config.yaml
head_dim: 64
bias: "none"
init_std_o: 0.017
optimizer: "cautious_adamw"
warmup_steps: 391
decay_fraction: 0.821
final_lr_fraction: 0.0
max_seq_len: 2048
train_tokens: 143400000
Each number is 500 + 50 x the weight over its row's rms, rounded and kept within 0 to 999. Layers, rows and columns count from 0. Numbers have three digits each. The size before them is the row's rms in percent of the matrix's.

# layer 4 attention key, 128x128, rms 0.056, rows 107-127, columns 0-127
081:575505445488456539476495479451484575509553557521494429527492518488445452499546507544418527495590509538518414652458510568560495500521543596496544472424619484503514407462531553427450507515412545462595530553610543518496517504556528491523482537531431436500480484556580514494451411369455507446458498499400463425525508536498517530458497499542427477463529403558523548506487511525448405527528
091:523459495596520479471504526551518526538477529411587478484509474544493599491463521547543474561498471509502506425505517496611524485517477461466463547477441533416501512492350419500515552562572448436493483421484352498490443408549506566559571438521538455443527491511414469500454555553442471485507466498526473571484533563497572444621575500516533448508438523456481455535532502482412607420460
082:599507466491530558505461488498429598493524493503411433532447646490576476498605514565480586537549581494522475580438434452471529451495445506485561497399553392517543493497514486455468471451475525481464459543563432481546429544484440473444498525565492574475344476514505502490485435507552513522424513467543476427541576516450489512422436500532452480447555439486488511502509470502482463384577
088:529493554479591447588487545506442522465555510450373420560478617467537473446567463569551569522534545516517475487602481429519457599557462493454483501435494438582518483527467508476430440521488423556419486535412467494488420530459487489508543594522518504570484496453485486515494484437461590462472484484524489472511544513455445583417398479449486536433534490408476408566448572531560449467508
077:494501495450443459507531544439546464540512385438495482570465459511441491480489476479410441528500406595479512494537447526496472462489560526402444509493542463551559550379540447477511491571537504570523581449428553506488518498487563494531563548413441465555626526505526468531546495490507588574460537491530509554572393464466586532563501493410493522446444418474486563427524591486607503480539
088:463550595533482567467479484476537467473492483622373524497523497513466549511520482510537480510419451475468451498544571457573471577490458442565526468421394528487577537565517523555489599562555501471514540546573433533548497528356519639473521540534474457493483560434533480508526454505539458486492461611517543575492447496535505479541448514398507523468408549451470437489526469598488507571458
081:567437531544483505546470478560411518421538525358487373488439498474504547442502582522480440556516601521541557471509410419545467518507461471523478462533578535508512513471555456497461485490424468417492484514541424418477458545523497480476498536501493579528497500490549426465505525477518499533449591459484461488543514530561453529535466535525474550504541535550488390607453545528545511318609
086:458476432487525439616527532515541413473520494518571497479456447546485472453468500472603558492543470510494517449537485502480446501514487499532495463558429595622469485558456516495516490497463462523482633535410586517470526471490569517572426490446559470566574405415473490468492533314365490499454491453502458441454516487543501508534532505510578535551536593530537552506447553510504523563470
081:481469401490497513532451596503555467428488457475464511467412486494486517433421494573432452539467439531499456519566480556537477502529554388534416445468475415418503573443596484521441532495517575539446452457440499511576475540516489571506538503431444416534562552405487434569462520469530469522516488423550503552526451572574583474588495496513524510445481526512344523481544548554472469449557
094:471514580493581433525497543451465508557565531469533471536484570475578490576504537555509515490581609456517529480524506490466533471524468555414558624486617461573472423532461444487460416524536379488522522573521418488451494480554386487626515460586488513515484486581552590426513485422487488535506511547522433432502606521534467535483542453505531514527536539422529478571426485499513513474510
086:522453535569480492530533478475528510524530434510411453482441503570578637470525447488516615535516507516485436537503463479518460472449488393492407492461483569522532451513455538521584458519386461474523631504481569457339547559457566495471490628505508420512489465368392494479530494483552532495509487456445477473515473513485505459521427482419532497525468488529584501501495453471475460560536
079:626545437458438505441607503474574479551492567391445535538448511521462478535555474464464619480461507553472503538526466441489507463596481611481531554505538472619503503482488536425566484536553496428491571436507535465530556479560484442498570504524511552496543445579454474463457470545436511554374594455526446488597505463512536532515499464501438472517511409533601545483429477447486502475533
076:487565474453413484459489566459507506511501523564411545582582582498422506559553440521479413562395488514490552524430537524448482468524476596561557492496479411498506567551541450416439488576557552504562533451525430628618454505399478526529480501463427540524496488570588462518512473524476462516465553613586587542457503482560501521492506518456459544481478525569478478498518457505520439529444
086:530506490528510497490498507496504584517476480441571514522432522527634541586478549514379477556497481559440587502560480622528503389451553493481480546514490467525511515432558434522477393540434484451593497455481572480427497600612485471541536527457466495498454508445457584528557516541534531572545525345565535499498559547552562544526534473527535465486527451541543486429478503424508488472566
099:459566483389456480509521504426589525576509439510487504561527540476487554422536435514424495501472466496509506492403467562368498461485511509389457570468518445539481521475558525469522464524609530497459594426570469565539527471423500518515531537433416528439478497656526506496562460567499559583409492591557482498585481446503502429446495516436448501496436467479494574499560514488489473514559
076:422515393416545520508492556518529494540505561526542578511442561484536466537522481507508552559508590492468462439536434518408555510552487464425515587507585449502391419420470521475533445456518533597421440486535500577577541516463410402492498437505454530538468566591534603495466480539502490486496487443558526424468582458555562502431527488534494563502519467409452592518558529537541459528510
069:526482470404534574475531425535467472513438548404571506488535444463426540497609537439499462570501594544521433493575515474537558543474514533506497448475412553530454519473425525509518573444524503518491563569571518530473449430571479532497570524547447513395456511542514481473485432483361474477475503518529483583551564568437447607477477560555422487583529515498519466563535571519546596460451
078:577538464418607462445490501445551460519425462514526537425474449479470445429458496534463567390516477454540442556558507491541517525482532490437503541469435451540481513509480569521553556452639451580461473430514568462516502481542549624480542482484452509407515533511391436567494524597478445574543453508500458545560482518423536509505562452489492470476473459361455557453540511508453576539482
084:466535529524525552451541412588462465532531522527602512549556520558530460543470467478582543433531499466501512498507544456554542437490489487508551576471518568379424471528400499501552500414508481441545501522501455526464461445569448453481492408622495537417453467561514614417541507548468460392599484527445490490446576546484409476456520526547536479537504568494515466583485446478457548565417
074:570480528505426560558481483557523556514448421429418513468438544524560547449581548445507523534605453482500408461490512531486541409438505423505485384368534483436537499479470505515540499434365580574447471540471516498555513485513553438425436507526526438487436478438414580464507482479566541558533393400549490548529490529485577501487414512492478477468477498528467534504541500518474545467557
091:419481480490429532487515550535471430476479561478567493511540392542390504517474531427490446616516449542473537475437458569489521447520537541581485441575481533462522559412465460475465580559519584536484492505429428571522535412529504495560515442476600451511608449526588401493422577482503519455454546453500475540473456530500541474576533555552481517502569564586447525492502569490519528403490
# layer 4 attention query, 128x128, rms 0.0557, rows 108-127, columns 0-127
075:436500543435532591594504535508560460606484549499589496552579651597364524546464457431485570472479374441515507539544445533450506504465524499490480489533550508409423485523465540451506525456480432514458420508462371475508493442425471508531471431494531512554459520492507596451556480470521444492482545537491492532533398464471539472498438477455555531490509528574505415455484540534530466534479
074:524487474519442479483548529532497430474441450531583480471407441523656480505534483514442464499506536492488427390520542463563496422507469415486455573495530514538567510424514451611515452565416574430451461429583524461472529627565466586423477539538462466524486510558534421489451492461522513553500465423553502509464557534530493539570496477495529444480442488570536562467495484518624425505534
069:453410529501514513422473490518592448515370414600483471484507405442538512470490407553497530533571450564461395406503538401453573500531523546523528484548436568541498427556516553480454458558458534471590573540566548466479558627523529554522499537563494429462531527487429522400518514465436470430481477459578481503524563488474492562497505471486522563519502489533535497550563449502529416522497
065:444479510522498522491503478474519516555497487436434509544519539504433519496420492534651556527590513550496497558411483478417524497442452565540495563478519464488461488654583569483447474453572505538507563463390458537501450480453544484626561452504481517536445397488483497447475396533391424416561494465432498420551504562511562507467508508552479562541521478510486481566496511552415534528479
083:428530557454443520534470413500549454516545477516552520464522454510581620521488502439449449494558456521523525437398443549521492521457496487609487450549532489517543479407475530460449616502540479555490545486381482523421524523460519482580532470522547457443497540413507489407507585548593488445514496541521549527441397517498534555491559518478533565554518650479474437523531456419464563465556
070:511459499478474563511494517528581478503396475541484469486469437519430596514553472560569548472447483470494384446521470443488576402485447428435486553533537496474487518531533545534581554504457439437510449516603471539501500541430488535422463499545513497528517523498475531467577508499502466551423489413579517535493593535552481406476412498471520514451417549532535586467466489598457326461564
073:512492576481505508423504552532488568563511483567451498518398518446457488357558457496600508455494437497505545534541550499456552569543462589444593553485502493495409449603459540491431471491539473476502542634498581497540504454457593475493574506516511510414559525547464546507547525498505433449424481516432507504521529475453466472491521495482480555468523478467512398590578412452451454537380
067:468493557490387490520564424469532478541529482506476519539524556469506504502511439543481547547566523525482534532374410580474504471426472535497551522384530438490545474491509540432547551554555489481551515440439477518407457420520540511540557417489540467556504510452532586409442416487478420524476490479522576428602372460511596400522563490507496596500466540486526418485467440467433514481503
078:489430454455560509508487506537451454562485485535515459566580540424438481507397422512554466492601488485457403452642475416514559543548459476471428542563551578534409452471512520550452422439460540497528498471586555423553516525550489560538431628525517548489488494584514548552517523522446509448477498515517378568446551504509424502459499505486516512563435514550503491553526521486607457470488
079:463561566480352521495463526535598459508491495520473523446436441516523525496518617389515386477492448580436443419487468493504541484504492546544553452474555438585558517486460431455473582493513433489434458467422452564502570451450579508483566475480437481469515454501485488458552504520469490494521505558490557537453422576432606493455485598451441593504463535425542540547493487443532466455554
078:537464592544517576473532612546459531465449494542479485536384449490510445453446472518506515439545505466545404607482509497496528469440477466418532482540485492463465516521597435550473506456398530545423560489492430493484443621452475578443496507465440512556457482582441491524466467496417478492540411436478583462484564607539470463486486497506558420371545440508455453538536554552524477531498
073:487404515484565516490515456499463508465475463562526466503558390454598515399490519612542493503604612457558583464482499533517488546461420510559487524570498543524456461463593548499377509510495531485602505418452444437528499593496480456520530499565524451523455511501482501503417535538568416456550522612433493441502537490554499513536510450571575471477479514540449407537597459523528545461511
073:530550455516445503566552450533499495588585536400480469530500553496459400490421553477518504583500581579463499444576396550531462461427489525548545442399553521521503558530619470509488505459552527497492438420501464541473486441503516538446537536460407512519538393524541517415396412545453452473552545572531520474465478468520421432498476571565527526493455527446485502525454452573558464469569
073:439463558528487469509503551484436509430473491455488502565526440510505500548473591545516447490619547447495489561500534448497541534466468509510461671553577454514520421487527495496493516500562489519461440365346500402572485554509511491565548450541582472598523503556446404560450499509491529457507485506440492477527482600515634502596517452568479543544526474485468458506530548531543508481515
066:538433510498587453438526549490489566508464504505417470548465515485564405487490503555541526538612527487471468534554511518529505621519496499473491589519495539513470477449553497464447360484366532546502550442552503380533544506572495517447538552494475451432504553513531432638484488428464513578516531492530485484515404581498454476529591442473480452548538494579485453515492549422586510421458
066:498489548571523568507488606559464473469510510498482423493433494613417508517461496454526594453432416415484489551436517475481534446509539435447456461540539494421463475486409553462494543511386473484536478597545472482529514545598484501480400518536564565497570461517461452485548536484454504498451507362528498541426447465445436493447453514514474434498517388594526501463421528550419472553531
082:488588505482493524550504481471459510545572483505524543491516520574422419569397443420442497532501467489465456612482527534495489498470571519491513453438530437462548441519407480484563528504535566460484526523358546506456463451540465561584495432446509493517482501474532468451451458556473502503511470405434521505535478440471524523507594531516512549491486377439499510515501557517448638685444
072:545481491508523520524479549505456514447522575433484483486525550520388514459494443485414452506423451508504500479611511466483469451553611468551434479617472576483481479464438445526495485521490427491553396569604491396522531429464469460480429521492495621495512549472496529563597520432637563626459545486483430511477521430459440534482451502471489421510501511536542517442535493444544509545482
074:496523476551363417475493502464498465523555481476535488461393635577572496525517554455485455520537461525514550399458432430526473432499552501482478571375509437499578490486468426468469457525518439518493495497458511535473464456577555485382481485472422472515465466423561439501417447440520546510523468523578547468484419566481571457502460549467488523533516532529589525470393407460558449506519
083:489439555495547504504536550502446531430454553473541456555540607460475520523561491600565592408455558459558649552441527535418530502488459528472499565562441526413419538546528613525504471539481457526550495529543516481529437535477479449506493472557529531571456499519468579547544482471441470497469503492447514460544488493531475425564412428558486438458564517601518421385499521525478432458433
# layer 4 attention value, 128x128, rms 0.0743, rows 64-97, columns 0-127
112:517465478526554452533492538507519534489509477525464474553532462410467574484513455509543528558483501692499597509367576509446509498395504543437505473591430527581535458466542529486478433495532452535523497476579520515465546517602531542562516607525527536559542466568442491489475489463420568597438513530478489514555530502412431510524478581566495497517550461393521482513488482527516416471591
124:567448485470624429472496525542531449516487486533615482484542544566463557574429479529472521472410457557525638562421536498438481480543507525392472493535483517503501414517401494543531454503542528533516473423551544495483563495559508512556490532436485489459585493486452496482531534539369509488479518546458459532482407455481462351536552498480443449607465456454504524465476493417553442564530
100:529541501518421537500489500520491478523500486527607461510472492358517543447493424466497464459425546455525574444444470504494552544378525392392548485521601506470508478446558495577464489451581478463527503520575503480520510410480500580543484523674530560487496549528463530453485455504540494674470517479518421461494540484538449550478579512487502488442475498432487510497518472569418510476555
118:556501483573446531571496539505505525438476552460465491508439439415464486438523497481601481539555526596515476478465472542493481486294536493531481378526437520456539554507652545481479586504506590551490476503477465490438499521546566582497503526495493527509477448420502506522361532477511555583445505476508516456486568541384525515494508589539573471442548520456514512509496465475483516417498
143:456487536476462554428528462466455446630552485454519549486478490519518577389522505442393520543485507432478607508591396447520480479540486444481474520533496562433459472492472481463500503503435424480453506421382504473506479469543522528518561517556530448524499506574506464554505392532510476472529513352539480471489456473658494522521563434567469575444490499546503484558498522437495593569475
112:451493575461455485452493519483514476515547498452558496489579534518480549503489438530527504473449488430565429497430499544507532533407499450316520595444503477522541532473544533531479540479566580484555472506501436566501499530477488546551471525591551499462513544435468495495403506533522469528450489488468488562507547529434463487582617503511451443407493548463455499385553519619379551419597
113:517445546486582530517495491516467478534508519475496503580568553537525552558465488501473560516478504578483538466384528540476491510501476526364452456489404473587498477466395509453436438484521494549483537422542492505506455625608535498605489550505501530528546491466495513451603522501280544460449501531524443524542517486496375450514489535514524539574521502465501475479463526474504422563559
103:506528578508601533445497488538426450520460471570480500555468527583495391558436503532492443431467484538506546519423488545506471441495534535460495607537585516463486520472400440525462430454526494501476454508562508467538517417489479522535466485364448488491568460560457511541633506563515489535586478550446450507585404496493459457500516530532590503547438533486513512541528501438659472585534
092:485501529484541503534512522490506505453514570492454502449446489445557598400539503492477569549559432416554521453564484459550528550486497403459481482468554491478500463435636495452427458529437493425498489433415544513555560404541495427523505529595555509502517571480491505526413581489590468417359489407580474452540525532528588457496495433532445487454550468587468502478522497511426445481504
118:486531497564533445534496443485548545462439472573521449517410467504510439479485429528454421465509497539510495469454554486483496500469548435553481563391573472555502579537545516556483476490532524497568515492656475542513581523513503471487496436511443507478428544469523533454440520471578530509583465595509533453500495555455563462438532496481641480645446554470447491497511440559557461544660
094:454483603510623485536497473525371580453480610516463514527424540539483572497476463496546524508511490545479487468489484499509472498508503416486445443539488506416476492404523527455435498502468494620454452386408577437426511569585574485634515537447530486493505490435523513573448493529500568422567480424462497522487487532494504455512511651514561532479520550464505505443512497465567465540532
124:489496522473388531478503491518503485511536497434453494515625474464498481548559534490531449445519521412505474501543460564550503469547495523564559477539532511509492504483498589500535528532505481433489491527478424411527521407445462464453511502593518488488379517603479529483553540495567523600514518442486522571496498509605526498526434406486364529404527509613525514502521540465328566417451
113:433522539455461465490474468454565491514483471507516547462470491567479490542474591502398468494508494341487465495638458526532515494579544452622480473484477494421507581523423448488497617535486512495508526567487506504535483581492538493452513453509498421460423517384573495538451474554616447399512501401547562502472475491573549501515500492419534437442468533566491518525565485531437597491511
131:414493546444477522490507563490570400577508440482590458585539472529485623459530438476442492504486477533550602477471425502452555495408501435389443515478625512469518542489502585504523479462458504453500469361620432551465570493515550511534535516611552468480458506586467487510530435524514456573477493478595480534487495480523491503537540493512431545462399483486492466543564508539463548491531
107:475535462515463471538495468501467532498478473569500458521532500561466512474496427515499453480396507506524412495403508499477511537506482474483502613429621477498471552470621517553482455459538557435502520504608459530459547530474474463493506459619497510492399512622464511448528504482638437494592490556469452523511530534476483568451497480559487494521425585475446443541512554645450389518563
115:516457503511542487577515574510579476527541518430498472516509487498508529585494529506567548495555556554499421518488546549461517542476476560445494426458404465488533467566407435488555528493445550550450461511474522473487431553557481541506522459313498505486580492420486475430483570450433561539389497599480486507515539561379517414556453529437569515561555414401548503452495505463501537491455
126:390495529476500522412502494461520485532517503490517548458457550519443578482505556489480533599580438451502584529606423480499493489548465479611455504557442530393463478487439421429514495513518473545447469467385511534556477478560550526534524508485528431506541441503539467576501438551490456374496517416539503531493459508607506511501612516471423488461479444525513535532513492412559613603442
102:424486496485520533477482498516515450543517510446409525411510504517544522560478615481559505455589512411508505473621458471545520524504477481574596465528503526508492428525432448571535513507512423532459460531348506488554452381501441448527487500521524494518601566538494504447589555493434526453435518465552474579525519529565551516471550402445464534518552425537498546492472478416456567611440
111:513527461481533459456462427521578513476484463514499471545595534590497488582420472530450479494489433527532527536370577530478504561574501560463504564406441489571483539492445487492474478495610525494540522496704455583517523595508497483481501530495475528425515492459500503464541491543427561473519476645503481514442474504435470465473570510488494403584449537425478482461476509542500425554561
112:504481484472573493496472535519495511453526563494470505515540564417427493603521635507554500625545506573468463540435547575507487508507489569467554432633482467458494407422495525407531476534489537469453455508520555471503517469519493463528518562395527497507584472494518486612495475465441472432488514635428555547506484488469508453519462550481412440469594401455522524499507532430526516499395
094:492508537519411493439532478510453496537540562416611493501447513448464571448543502477435493502454494503493498518501408562506490515505519445407452486441610498429496509514506567448615571488470589436520463468491417460502560439484520476458568484598491458441414485576510527553486516501586490516475487370455486512475437506584559460552566408518452491465468483534484488473524522472317552498460
092:567479479503485514499506545533504534487552489488527491586548560398460497527516498568476506566492460540500596564350535486414530515433471491439472511535430505506476437389584590442470411535509497469529521480506453522517512472592546485521510551604505531566491342580447551512561463488502555603398479525474446481467505479533431536510498581551449517484545475443543564544518488492570407474547
095:498450511509525476475519603521546458534520431391611480540562460472541614487517476473478527442490536558510600456444453388416517463438507490356505468571442523553485496563482544474545514524541478571526529426456479566447491573541572494524530517556494485506549482472515507446482536536335498523466487442548442461419516486505468433530620476489552554547511466504528520415464461433493472567511
110:546457456495554476472511453485543561497502539446503540430495503468564459482507486476454540612564539564424493513550544502552464469513522476541516454525312518524500430538516480461462534585469493567525498507418490561474403594573512474476529512411504527527530518396539480487464456460400603362528503485542538434434538509533531470467467515551561448502591460539554502459410487435594515458466
139:585483460471580481608492552532529515484495546521458497519503524439530480588467510506514522472549501602464527521534566524443503487490504550515509357555442500578485416531487536490503441501413438546470473509480602431518510506532525464509510511397490551566561489491487488421585534423419638566448503553493511463501442499436519457455428461452569555579591434518567504500451476432528415578437
112:509458447440485530432505559503567404534546495409525515493574496523483597516536562523518565530492482518527617562528449474491509471410473510449474469564429560444498451453584567449502513565490536504540461434385433564487484539557537491526510596597509515517554457498465493570494500517417446435407536454553485483446540466530457477567537477584373443428534460568538556480499513422495528455418
106:558489502522383492590460499511461494444530474465496513549551445459437430546539551545596461464482542507509395511488497555468507440427523532552500418577405497472523563491562553516516553495457543492534514519500465432467489615489536514479483548484506486579424432484491533524462517450537451595533531422419526514465492547462344565544445561536483508443563638510531522470472513493430495371527
130:514532508486409513555482487494478533440474498509529475550504518540455438515502492506566478496485521384540388456430447543503531527422523463497471562471534463451543623447535516544448558438504584493537476510572420561441483524482538590521444452567511478474406441415529507478372478541590420521538493525512490546470574511426466590506554608487537488402458570476454494512554511627479500443541
108:543497497570416567468525545535493457524528500419523465573455479492459448431569478505429516461484556598516444504486497447453520520302478518416498529458501441462523504512599476542518478438497595456505461459578426571479480461481505507475494496491461540562572409529460495494503458445478447543445504582520428412522578522403494575513542587571575504536524447458528519559526502487599444527443
128:468566555532363507464487448447540498528494435518520494497444460506471472438471432501451424487492492415506550507511459520545533524484551431568493559412627491467514550487540500540548525479522539426506514514575431470492550435439488562431534436553498467445384497539494521526441469519697464585543490431485505495460488553486550540544525484467496475437412568462482503524576501526399561413533
124:489474517522568487556509496547439539424478594437422492500555484416476443605470482552656490511549528565500339496513582587499488430415509538499486456501409483473514509495529520475489554534504551574499438509444528434560455579538498435590469493430496528548562517405493509488493543454448620460529488562456523507496491558452494443489418562546516488520577561524499507444486511479552572460521
124:471473517495492561485501566518537407514497476417429487557624502461498576553524531498647541479591501532539596540471447489457531443400505557473497461613415566443469447427516573428499525526492529558455488478390427477468480445536570570580515589589502498540513448528472506497452491519434510591461504488497455515481527498463488511533572514606449489439543469477540515477509501405486554549465
118:511460487482506480490500506493500449451482486492486517438473512446542498550475504515551567471611494537467467588663533545455497447488510555538503424532378560593443445554426508436545550489449449627500519638418552517489421637481513462527528544439476493531514472440515489459534511454447619465464499463487519525449471501464526474448470439518511440549532428478555503446482521470487587572432
133:473525460555542441522503415518512593419512558587566480438391445482481430517467463504432465628471484575483406474490588460515457547520513469562532522422533445546535534531504407519504498465555501507585507487626549612491506548523462394446497492447500504458572499471522507502516511462485511394563507568450504504473470512480449528420491521433520432640494535491458460518443501555554433475504
# layer 4 attention output (transposed), 128x128, rms 0.0579, rows 64-97, columns 0-127
090:499460467505493490509592505497469528463552502460453473479533546431454503487543541451475482453422468471482552465445526474501429431478472534468475459568520563567472597531331511435485591475552437545456516507616515519533482439449502553624515564552526560495534539484558602561534559447559512554446517499543502500529584521439445437528429484482436466486536419543533434545592541602527566537545
103:483463473454543507432489508569524389472497457580474456500528534486463485529406511596575535483446497429527531472388445483469444400487540467453441491458451536536479468503479439387488440493513463521508587558520540518569403466505521449530594512506442436514637446575441561442572488421535473468504463503485492416578516496525450434520553546495437489469552576476470576526481440425520412525505
101:462532528562476566518505481593476484600488507477515493523480524453485466487426473541474595497461495484477510483436490573401533485500570604406572436499509480591486419504467496496555538511506373562529423581543429520480466512529504573540487437584555540494536468571523515498462513601610520589442554510496504483533558353550505573514564548528511466444476510532502531594506394543483531519478
087:567527440434466555494554531482434567531470413507489518512404437491508557476517521495514521541425483493484514559482373471544442452457530547489463457507635543520455530467482482531569602569553530542499502413538541376482485532506495510488559483586483472490464485536500560623461566417527561549460472432553405379491472526576489462496411468467504504506536536592471471509523504408562543439493
094:464525543480493415487495495483514463534492546491501447480509564508522560511447428538391553557488504570475448482604533452469528426495527527443501520376494520500583426480510396543515419467470517474611475553558554536514448504494484502460550458421523596495582572571424492540556562504450548476537447518487466503559506466493536620540612552432460555527535551424422548481426530544514597531547
085:488500499488541532444528530555540534516583523481492546570565461500535468578512436506498600480466478488604455454558445474529539555481538607415511422498483450476530525487565516514442487564430546566427495489594532528556419575457521466486554512522582520433504463595470562478478478552473517481438497537502555446500603537462506516446530545492529479507505550511440510476618588594468374371434
127:470481505533556533508535509515457499433622503397472507459531522448553566502541457445518540495530643511518456423492470487550505507503501544468418438494440546596520506489479526457521563415527460586500600444552544529453550516446529513535394468611573517486549527530555516417517506593440552531489456483569531550533591498511407455551419548513454563605459477418480504555542511534447460537475
104:451505510460563488455458530543503495498511498535451508500488546521597413481502524556573529431490457550567467513512529557473532491431436457520512529542475427542437598557460482449519383446458400476490582557467577508576467443494472473425496537514464450531600501616469448411542434545476427526538494540560495526566509498588410394533492395524452438417481481509508475541443466480573591509538
121:484523524440497502533446534459488489440599441546411563484479406571430511620497460534485650496558467506524450490485492438597538528529520571445503444418444507429457568464504487500536489445495551465508420464413549513536537494454543445541480527495505474504500552410529507480412561508504477453440544448427468431536510491446573461536487578481548438540569474564404516442598549514453398503503
091:561515477479471523520483494541477495491414502606488533552482417518590480452479501514528435439504496466533492496484450520474442433555568389555551438567427503533504567536501496409499576511491412511474518562465428360496478502468455431460505598500403450477523484525543457448501587434523500529555597555543503514526502453597442490491478487514448431407476521553487511474445440400612518510595
097:448470433437556496534432460458466439419490490517444485394536393597559532535470537490505564486552537593543532395495470452548433473501543554454483370444497548513512530470538509580432462474464465494478417427514603518477589548454461470501547547595591536518489567547505519509527520487571538490429488437488524495515503498628521443538460503553534495485457541498417472470545575570535422541516
092:498500578642495495467475512479489504515585536506567497504409623485539446505522509394499427483409490521468536539516499572484459566502511443469524522519482465554461587416516515480545535508551539469442549508475497532544509510422553554523515461367532477423415428524565526606528498514527511390571480586542487576518488498400479548553487464478499474555560475482552446483508422473410560417450
085:574593496566465534462446431544566423507427556492533541601481460504493488582348421499481527568549535436514427411507473547530496555519555502483557499492508511508437434587567476491467568452482410488569501520486536528485436509535410464451454550473519484413520489494462492462369575531521418544472434509554459428410445477565525490521562524540551424518512535580496525494474480512565540549488
104:581490446491459503519514452485471490478495535543521481489478525426500497507435486453480499582432475627548550504520500549410495413476527453493495457560546531547483519474493454501474440512403506518549569506623517533462615480457485532431530439481558495427520510527497512514589506517485561512558397549489503603575556510451407466635400525439481422481422505348507527478581522541469483492465
099:418459462513508516489495392494521498446441418512432528470587504495487518454517466488493503364503460493515590548448572459531500578535445543475453436474461468446591547493548457553429454594519536502469408519510377521517584545527479400567585565496459495556407474446593467513425529499538431491466552556497529597561455499444467493423499508495403510500529507471542520460480524566490465487584
095:570513521561474458528566511424558565555545548407481451475431437447519460571608516486510468606521514474447400478527503495509499504542440535534489489516607546517488542423534629496543547423499493471554568419536504552426585490526523511452456492516507515485450518453500554505457487485478525480486493531544473390413538583516483530469419524547564534549496332412487523533533602480515532460485
092:544455534473528435490496520491598482562450525512462530546502434432519552570474522566542477623525418453506431380515578449465518488465480507504495563404552464539503533528482449498519480469490469479535485467512504508522500550526540460468463552492511491448596558563521484452511611394551450522517497479577471470514526483570477455473580502466517399522456416582420458530460472527626655558573
097:473508527539532488561510456526538465480458455505433574515506557540567445550607491411554559447476467442518521484514542498442504576546467528578416546448533478386468583497428420542526488466595499474471457408453575532458561563482538480554387564406564478519550532554525509525441512432534575521527572451530521473467568497499422560494474439529488510581568433519487476533492410494572592527551
078:556485470593541573519464442564535516558497568533495564539554505426514505472527434504579522437568563430545419549406480525512517481520543545539535507519496465616497515567569506411479478571512505553445562544452422595545473507558474557506532449462421540516462432504562575410485544539484416556513539595513443515523560471469406388491451468458478431514463541531504527574521435513479550411514
088:501486530457532490506526453484491584552487519483534413386491490435470458436524553435503435522474400516468511469432517539526499438470395531396547537520540469570432552486473554554474528547593475455464454513511564524553452515513532499541544444483536536503413538540472486605512397463521436515397509520417559453445462513460633441553477510472614525463577411508513492422542533526448462443440
111:509510486427440498504483569465551532548525534543528418524470441453479555460426460474506489536468480504469426550495452474465478430507467491404458386448446505490533549523572499432432504523532541508540563448522518385525508535408570421488584439516513560395470490532435480484542572380513568503521443554461452474570385466548579502514493522445512573507510573600426461495486506450483393430492
101:436535454577489472484502502512587448466510460436428475486527541418475523557497526536446474427463586457549489479444467610543414513591478490443503451448420503472542547465420432510541469532523509493571468532509334550503414434463443417495498535435402518459568457518492482527422576546563509433462504508510504530579555432478524490495484439494412412602448506493480554530531481564444517524534
105:529476458511464479485540547538510524527521597463548535444475448559550494495493530418485403598480554503533539499513426464472477371529623493483497476453483576504601425421527489413610499487460465509556579500529488526471508535449411570416401477524528510468587511491466516553593596507464586522572470471437537549562534504502490555461537528506448502475444517492513583484427415479440426490546
125:526514513516510482522582485449473502535546565483556503480558489523529487473520484429424525643510511476453503492609482460544453461534548535487583525515500567485515364525639514483560530538502581458511530582502502502494427469548498614541484505441461473552454577486505529556547514538390453442455532477468512540394497510509623588478551543559594494518487575516549459498473537465387524450552
093:535652459459512493529536534466476509502543477480502438512444445590437447432464568561553540514510511414439545457545482500484499451505476509577469414465465496525476386427408492486521512379530519531561471557444565467448506525475427510547467468533448470495516463390480530467439455448570652542496486408436526436471443473523519501486506408588496601475515508549464536497481466497459452537430
089:583506526483456487463525543469555505502561430561534487589490523489457499561565508481489509613426494430494494525444421486504496457495536522452452537494545635414513498532527498504469528538502576491582562492447502527570460498510522536527605500404445399446561359562470625502576550449440462436455454512414487502588520551498504472488565498418503473612532527546420519521511504491437492497485
109:498516448526492514459558553467540515536520418385423506494418557438421509467483506547332396466360507487486505460493401517430437425478446459429506492582497492560506540492486475476505542501537577549500554484560493421518465506535406501534517513519496574445513373463473466501435469480505527508475480535551462440492493507476428539425513430426407497548546511540579479490489505462486496443394
101:513512475506446506431481501530562547476502501443548529546402558518518544560457574584527521489426517415498526460422473590466556556460470516474449445506499471534522494513441503609486573527469436546484420500582380532489583618537460538430477508568567480526576427521480525559440564522531530541384468376547525477498560419491515542477521536593512471569458546563503535514469563508564465446511
096:508516461433410501494560572479554527501486490503477515499536445436504495494552533436444433500413534438439464560494409493409526422516430526475544525466576532351509503512474484587601485544466575531591600435425466472471535497522549520404466465501495449563510428499513595473482505466460474423474428486509503491435502506529508623426499409444450501566531443477477583530463510503541523405512
090:559478410551505537489398404420478482523482555514480483517527461448521449554476478452438506523558519594573426523515569487457520478508514440512591454538571421527458589540541562468482507553445444499508518493549424500402444405472439414482586511495438515396507552423493472457432555474523464509498542601507449511457492509471441504522459469475563373455520471444588463531542572520545576446482
121:443586533479562498457510527550517530535594460405464557503500500411552489510435445511425437408446461482485446470549388610478473480530486462478493496466467482523468564512540496475461413522500577497468498429467552478623501541536509481467560499462522426512442446555545444528486485494511506438592447574547511511562451487614460450360521444459491555488506547539446484416481456445537517374526
082:516432428570537511472488421495532533468494487506479552510481493416546518555549492550527447533456388561502502550416478453537528533471519567494462515547591471537529545500438509572592437529588457528439447507507463558545559526506528492598604533500419503437486499542572543469529603549556480486505519513555471528623520512538450446483431512476498380520441360516503524560533429503538626485504
097:538578458448513503508498469546526410512513442509444465558414478509500451531454415497529490542660447454508509510530408453412507525547482480610481485511506515516449481538501526458481565397432557532512418632499451497527452440480510469549560534449467474459495472430429490401429489428560536527491414484546496476428424610528535425427554552514533477538418497548467458580498522516554487536501
082:463455551529473477537564580499507465493470436507476464519498482522416532410439463469408489477487502372546517492519456473492495434467492451418446533456421527487520451450541587469484530492459595486564576527464452407569466428586462567530485533548475562543544521436517440492504564404422434589461602531473500427465539493545512500411539490475456500483535579600498447408449447468486426480565